config = dict(
    n_layer=10,
    d_model=128,
    n_head=4,
    n_kv_head=4,
    head_dim=64,
    d_mlp=256,
    vocab_size=1024,
    activation='swiglu',
    norm='rmsnorm',
    norm_place='out',
    norm_eps=1e-05,
    positions='rope',
    rope_base=10000.0,
    rope_fraction=1.0,
    qk_norm=True,
    attn_scale=0.125,
    bias='none',
    tie_embeddings=False,
    parallel_block=False,
    init='normal',
    init_std_qkv=0.0794,
    init_std_o=0.0126,
    init_std_up=0.0794,
    init_std_down=0.0126,
    optimizer='soap_variant',
    lr=0.00742,
    beta1=0.95,
    beta2=0.99,
    weight_decay=0.057,
    lr_head=0.00872,
    grad_clip=0.5,
    warmup_steps=41,
    schedule='wsd',
    decay_fraction=0.898,
    decay_shape='linear',
    final_lr_fraction=0.0,
    batch_tokens=65536,
    seq_len=1024,
    doc_mask=True,
    train_tokens=173600000,
    steps=2649,
    dataset='wikipedia_en',
)
Each number is 500 + 50 x the weight over its row's rms, rounded and kept within 0 to 999. Layers, rows and columns count from 0. Numbers have three digits each. The size before them is the row's rms in percent of the matrix's.

# layer 4 attention query, 256x128, rms 0.205, rows 0-50, columns 0-127
077:491572472403448499424559517441512453484463479482417618541493479545526415454568477525556527561492497514454477457446458504556391449463544438529456537510474515494517528473518504458506539416469480458444484586476557532476483502643406522513537501465537464526486412520498469535514630597572605463495469505440484492500534537472416542459538452541591517512534496532530342462573535521536481510449
081:526505477444437517477390493486479513474543489554498533514504500573449448452515496589413457561402462490429468437533530516508545455450467511407381507549511522459563570522454402503461473500444541434405507538551467416495446482552424465396470575562492533458496420535481555450511394517479554548483523428488498553565473575504400498505491597534488584454503421465572509531490524489571492482416
073:470481557522528519627488428515570578650424483549544496469482488510513571493511490535488413543572518464457508466508536433420539503519393577482533535484511522467526454530464479549520543481478441492560549494453442480508477532391538529529402497472583499551544433427445478540594478417433429511399548477420457481498549496563522531492561506497424482403520527544370532537476507460483433528508
086:517498479501519577413513561482459522456604381506463531459500499538578550508615559426455472517534415463468461540529454516483519510505519504507563472536515449576539605581523433460469519488508500545514447473531496463493505516563488544437538486518489552476443571587534530436459568480579528506520431497490476495414468397421579476446387561511475458477467428526635391498529436518585458523529
074:606535514503460626404548580477552418449524503502459475485550491528485493505523548451600525495546460445523474510480469471466449519480437486575479443529474510430559550552516446490466440436373495512503496527534382473482504555562451536458511539586493488483383489598474517483498534610557551437512474564498567451508482420411537523455456579543539480486452439467572417478478495468560578468440
094:536507466495445435503560521517497377476449565572584469490426534482539458563571464439536503491502467524491584466507562489511606470475533446507483371464495513433495506473536514496537522531550546477509518584450594542508511470552419506419581544495361475503515474484414584459425486536545502553571576472504472557514440509420499366574493458488463462416463528454572590538494493511514481455452
088:431512453499480488540443500506467534487510442574537514579450474404515465493561478568492439547530568554548421533521459556460562472451545525460453607441511532506578599628514507502555428521570494547574414452457488518517475536510461498487464508587419492464536571414472517513486493459472447529549474463584404592482462560489513499568468521465482454574541555459478526400509570604423471528422
072:538491440484478615389523535483541559492472470489493512415526576506485567556505589514561512481456465476461555508514486346513490433415458535566489477544535560472515409429444466520524457527496535468458503578491480495536564582488470471489497432499563453453381558562498454519528502533542575445492543553486566493551528491439491446414497476577436475448516451604549406520423455469581468550428
092:468515467474472377458478506466439552515511517508444583489445494477454502565392502530690475443470478515487464541531494509468448543454531387524546567546541455515532542485517457505492558455484489466428379467544523519570544502454508512496569470488517461519461558515521428555488496476528594527488408487509392433507634495478518483512510372464576428448543562492573454462536509531445445528513
080:490446454504537575359527533418569570453427481414425460506513564501429496546491458498572570385465444509488562463369516452524466443553556475539542528544547505414502523438467452484541524512497545524462430567494494523483482525517489398507502489381531462505388525651474523522458490511478509514445417550503534508515512508519471448556489537564415489475508464525458384504524452501523505565477
101:487575523429476537500538575546471533407564584413491556543478525425534420481556515614462492600489573540459512527397556556460505454476494434566447534441471470502491564555507539460497497545491495578560522535514486581526490484543442572396633532568532494531447453561513478507538611496575520473482547479453593546561513566515491475518441515511536504457486483586520490492411523420512468505585
085:471524546508527563498508521553472479531511510431499585489548539569454452565592499560527467547481506507442431476418532373560569467445520511462480464460577564505516503513474482521534450525485541497458481532527550549434553553533394518542499509482529443440388506518505440539481458498510459533495530480498671539477609603430473475495343495538408469536489540614484437489418499510536465517489
097:622428459545505525522503497463527434457502512503535517490534475445564492503486567481540459508449532453467481552528523457418481496485500511415497389495455483430411502511500563526425522498543459540552545555444421543548510411526552630526445551550497456483472413564436494525485550507487498422478619580532551466463350437483434571581540526524474534535506464439468498544463600439438570536489
080:481428467460517445535419493470523520470485617556582442471502542459610533517503459416547434475526495516509571534524536572519476580524572485507583564465390462536448454465621477483485488635543545515562466450433496600444423534498561574416488560518451524548527465481475605536539497517481480503492532492507455479501391532460443501492546418479482471485575453457420506512529495473425552536445
101:541445457563568472479489507524485593529412412430514445511538468555524490494460482514536466442531456488538600499518442492448473574468519587482582530496469603467563530489528440616470423483479579493434465570487521531548460556463515588485610440562478433577364518524492507467498478494483504423487494534512463463538494396515480509603531520511463485564541429496527407490554470447561498564401
084:487521547492475460481431462471518565425472456459576411478494491454463496486512498474423503557552584459528540505464441411453521464513454492520541393568543494430462407425542467519487458436480515544569475561492547576523524446596425453458411475451506426477521508560437485500470462440488511448456516589547644414501370445465481421529553586501404535542467512489469489559437452492494512541513
102:514463512466369423562503407499568551526438480571534454442512400423519566508500444413444528411637461503560480504581495454538610479493415509486550524549451470485488483478547497506402474501478561473453558462429504518509492396427496510507543535555509490421527436387503517499515431494454465505496462486563409509406487407489478519519492467483530512567538494446528518547544484452545483463406
082:530496502591449480552505540542530430519544474514457493482494539591442506516469532434525468407539515473479515521587373429523646493473487470518505468556526582494549397464505586531503444513473443529470488543523350432467514557558483547600468499531518440526441574472512423577515468432522454552569491489468536409540588496448638528467468445468459510501498468469537555503474525574521472532529
106:459515466477569509550439514465500388482502556547547511532531532474430530565547445566611551451433482460538513438448545580502367464521433540520441516481456517423537597462540503541445553509464554532608549453513476431470484434557448471444462586434498491514562430475476603457365533583480486484473490554543558524526513549504441473516483512602514445488494488531534511472520504495483527593401
116:499486501550553482463548473536507497487586613480495409502482514384489418567473528616457483549432463540549496538462472588543404466561440438555460471613417544497505493535504470466575481501407562542421544474553459472519424554501524610474537512471464465549516544492533529431526580544523514464525507471465542528615473501460525478441502540528615436474479525517479527468442516460479625486565
098:490529502483521494505506494524430483529464504432564527415480473522570560550575467478475539480473444536475460553581539511560516564630519471435466507462501513616496501536531479498498486538539514418492485553529564579514562540450533463450570406498491543565506511549623452530507578446463517555516360491465452430513537496483546492466437521613470552431469437588495413511571422449493634517499
102:491609512583474460459566460517494517520597518481443535422539469536496532547480538522546479361531505541530416512469408381443541506528457458461558520541483575506535501587550550407504412517471441483432459513507472416489521555440534518508466563480537533489552477529505563551481530391471532558545496545425434503460479550403532368533479471546464539498581548468468504580554549475500455468579
096:472556498442637485427566492541432498522523494476506496472506517572412575494496500573482508500520440531494427490467434565500451544545599557559521543469564439517457493575525446476557507439508484557516494547540518554493551529491537424497404491393392527458559528535556523573450525519448500454510380481375438440511524527500584452447558520506546511542450468428444444510503422563514560603507
098:580430514539513460526397513507423425560480422519468447514507505558548497501534517474449524505485476450541578460432508550453566585605407523518455494428530453536542571443496446554468570498446543481512455428579503428502445485520413478517509434563504621502429506533527490431548456503484383559540540491476536496582505533528434545485461586477422546430518534540611566504556487438529470438463
108:495556571513408478482510423468445513530512452575518457511515420450444415388479454596445425448520506541449395530484450478554479500420472535501474505498504552534498521615535440478430534431385532548544551495528444539422503509463497501504454529496464435393538462450421477606481431483460475510417420531498526469517456437593559479414426502551552592517482536445504503510473432519473516514533
111:431487503481454556476428391407519553551486495458438548469533399488558494463560513465440393431451437498559539472408576607464497492471513477501458548450465549512532550516535494551523564471567509520564503449516478547467442468548403511452533557612454491494485471547524481583505508553586452514496584498410438555493446506521466494466495452480518466577554495510543557553424486565567593564404
100:444499537566520521525493478445535488431513504458470413442395446523484490518551434559540510509569531498498508433518457572427522455536492460433550567510619411462531520477482589594487549468509579529510478562508457576628535437554466429526461467499420517565458505540512505457481437533467560505398400458492513512519502448481521520504565429446527458583433614525402499556513513461540461586536
109:534467523457539414514541396535465469527450480510561527566531517595527470572454498467504533498499568466484522462534537504460499574447525504431528508578540518500469455455461410418506461532503457428392564455502542450553551558417446496531526432473547502523514390470509429467511450511455493432455480491522551418467393487421413495536447567425460425441606569535483499417451492407502408529560
105:484389526512554493402505512432526545502472466504503519506494500484524558496443516515473531437466413476452540468546438461513616474404497601489546537538611588521499444448458372503496453453536439452538477495486511429420549603516459472541468411508502557473454634496497508570431509495455551464576483524511389462495444481560450459515525548458414480489518467550585491530552482453517576460435
101:479448535463505504515556450502481566434435525545440530523433491508544532471506570521539424445510611534576575537517511443474470480391609451497594555534513437538404455520507525499503511456504484508466472541420473572609448496515602550476540494491503505457506427471478490497486497536577555461431636520481490475468515368540439405499552421365498516544516493490400476558471481512507459520496
100:551477496448527486456414593528531509507468425390441560497518496505516480522449531436441498478458435547466523533466496566471579557559448427444487497499422466552451533568457505606518538538514480526587533512529535529462529470500492591491558560577387413469513564522640506562574533500535520417521521505518477450508473533521581630498508535535503429487460516461554547523470552456470652494485
100:488492454577611503527439461479584399538463554581513507465536546559442543506546451459458496468526328434431501524431471526530483520551483553532499507410555516474566582491540445559527562524470505493563528507531464444486519538554508537547400518436495517546574589520547599457519505579438505575554482522419483519574480502523449516455534507583572470457468487428568537472467454551565545523428
087:494493460533537485464498584507477487476529443449481510419511500510532446547528560463515451466489560499526505529553537599488462559440585525410470458580424440569496450455488505476495460491494480490430479384517485466628466489524413487508560515509451577411466471605505600495409543476494476482492494604546578551565426446491512437563452525466579562488439470471562603436480597533443554509447
092:457554495524488408566429539469498475530490563555559494509605479450442469484517466469516473438505604546455500398515499505515575491455526513491465521511441546400496465441521589498522491464504561466422540523467496511595532462486522482537499491563444501459550456375482517463458330481454468489523522475524415608540513558565471518540628532511533595519478452426420568455458506498478531412454
070:576477422479470551479524494489577509498569447526421534569504499512462447384598472487511560566515495498445508426480510461468480452456409530466468495514517557337521625497535535445469525456447474452549527580515490530438483556540566546491513519467514544433463482513475500489555530584485491551513484508499574521434580620415475632510498557563412500422544490531507428513509533473591467483534
082:559424458506509504451468520466507523358458493601460388528518505511488491485512496490361559498453508471559553500536495557520579479549471574569408530461482501459519477495474457539510481528524535507518524584495465505439513480598427487473504426488457465533451557472418537460484499506456458474535431465498476513468411482507499404584499551541451531583524411369532500501513524517483641471360
075:490528515493503529454488515554408474466510482511461522551589584542499499493528415528494469511500533506553540498384558575526525563523544471463408500482493446559529632501479445454498508482541622541552538442542571492497456427628450448421494510523348573470549540494540581497504508562528489540543438484493524524468393452469528399504478572536516537502526560438572452501541438585518495435459
083:507537561508511469555539453515441515567494599488494617410499481459551393496491520469545453516539469535517422538550580566532473599438527423458475476462461523545508465552528556526523473474487550346468512474559510507490468472439471488528493437446527536536564431459496543520511466493525508593494533478535460551529627550460455461469478317472593498553491549491507551450487568458531549418448
074:447474552520559477537460452460514480533468555503554491445458438450521452459414427566439420468456480547468529532447532566557486529539497549489427608436469510484428578489496492446500593510554451470567526374488498502405440476492585558445557501432554523565624447457512502494503532465458502431493447483450426514508490554623470558513456460473497521530472533603388512432472504475413540535484
086:501502494509497465490450536452450478415484399468462557518489500441566521626584501472572559515452538522584539509468533506436498427507497419536542391591508408480546526493540535400506482504518489572553493535480504518552549498565468485447556490597440580525527470529534546495522606518548548530548458503572512455481382407410559451494581549470516522435500499404584510474577496495441483496570
091:576462468464543572477481447494482484445524461593419433495443544593479506500594512575489409554546459526464437490464490536452441628446535515457452556396431550484556535557450483502464436488453607507504471494591452576514462538509441471562311474515476522508504539478470514528502511572504457571482581532542492478500459434484503468514566483497474423539507497471455497469456517530516457574391
083:505519473413349460434517548534434515549545407513378578514492477639466444560540558508493528462431523504529464411444542518555560448430425436424435492511500508550554575456450540454508368465532516529465492483532451482487504513510409515425526522554484459374461537509553459488498520504526543572479536497520540573424546549487530513511439501495524488498528528472586498461457473563532410506512
089:440512455386524487486446470537493545488532493545487473623449512565479515404472478611494453498483571523478517563475492637493367537458568609518390621394476532590497553513506429532508495519579529450498491467466460476484457536466519513480447546514512555472582495477499551434474540512512528464506537488430455565456485555620450538543524531474512481555499492446511550438509455552483472598503
088:481524479440487605402558511510494580362433487503423574561461445559487506533496538574511559530451594515450492513566572503523422404449465483515437606479562437521569536405441577463518540559566489474490566434491504498513508492494508466483530566405515396447557488476508510544538505460503543511464458465466532494389523534463492490470468521521479422465495486597464457449467551488437540602549
094:531549586495454472575458459598446524518574485529489440556517506599438435453589485513473434516515526536517536487470445440545527486436429487488477413481553539545501486461457594487508434487471478497467482524489449384472455579536454611544467531586504451426481560495466408521554455481531427538491644517522539483554467604410553508486467496430481515468549583470524572475395563514516501468519
084:548552473475614567466542472513574520451526531407491442437498577544443520466476502509520555439478453452506500544503465449550426541574518528593486477470512539422480442409419420550542491430499486483473508537543508548462516547549512394544419488479529436512429508632480460527462551536502443497520466601529561382525464498457459468431520612566436454488504472541511465554476463516536620531447
080:496490524449484507447500428475552531407467539503369530561524476514484470416468479544467531478469505508415504461485517424493465444470503466523479479553606481458478438539459493517438576509521409492583553577463513520547593556552463319499491520443495453426468533567535525535560515518471539507382444476548594447563402447539424523403469489505531478568452578504499488529459429480532549489515
081:630494554531440461479456472494479521521501518503387578445486450595482482480545568497468525471507495480528484465513486416491594421433535512471452395461640470528472439477467527487482546436449465477460466521463434456512535522511459420573373467455473483431510551538451436560462413508492541602430508507448577443515517416508528460416504462466492477513450565417511461492438486590527549451547
096:484492553567445498375486494435523582546479484469458515376505461414522477536519462477521576441529421542563413506512515458470505445520464438500427420566524572480560475507456490487504486459421454460418447499495434523469496466432473446512520389524515508552467564566429437433442390520533484496473388544669486453487482529456531566559497508554507520491532494487565451521536512518538503418446
098:567526573412458458471463499503428585544378473493465501513520557478491445393491527542559529563486542471462513522535560441505466460497550543564511450397573437533460486517502445499466532479501516456526427459449587516428444515470497344519534507434541502501472548557510501450457437487499518534454445460478574450528527633458484434486452481478395528505535503578484439526584443560611453428486
107:527573556479388608506566430494471439477507518562440535503506474493515491414499495564446434508425474518512396485481580515496369559475508502485415579445525442511562645498517505527447568413483495418452523409544483569517480455527475563460512569516470528466536418473402478502534479541552452517453611509510528549483483555561424581525538562542588545509489522509558528501458539513528499503525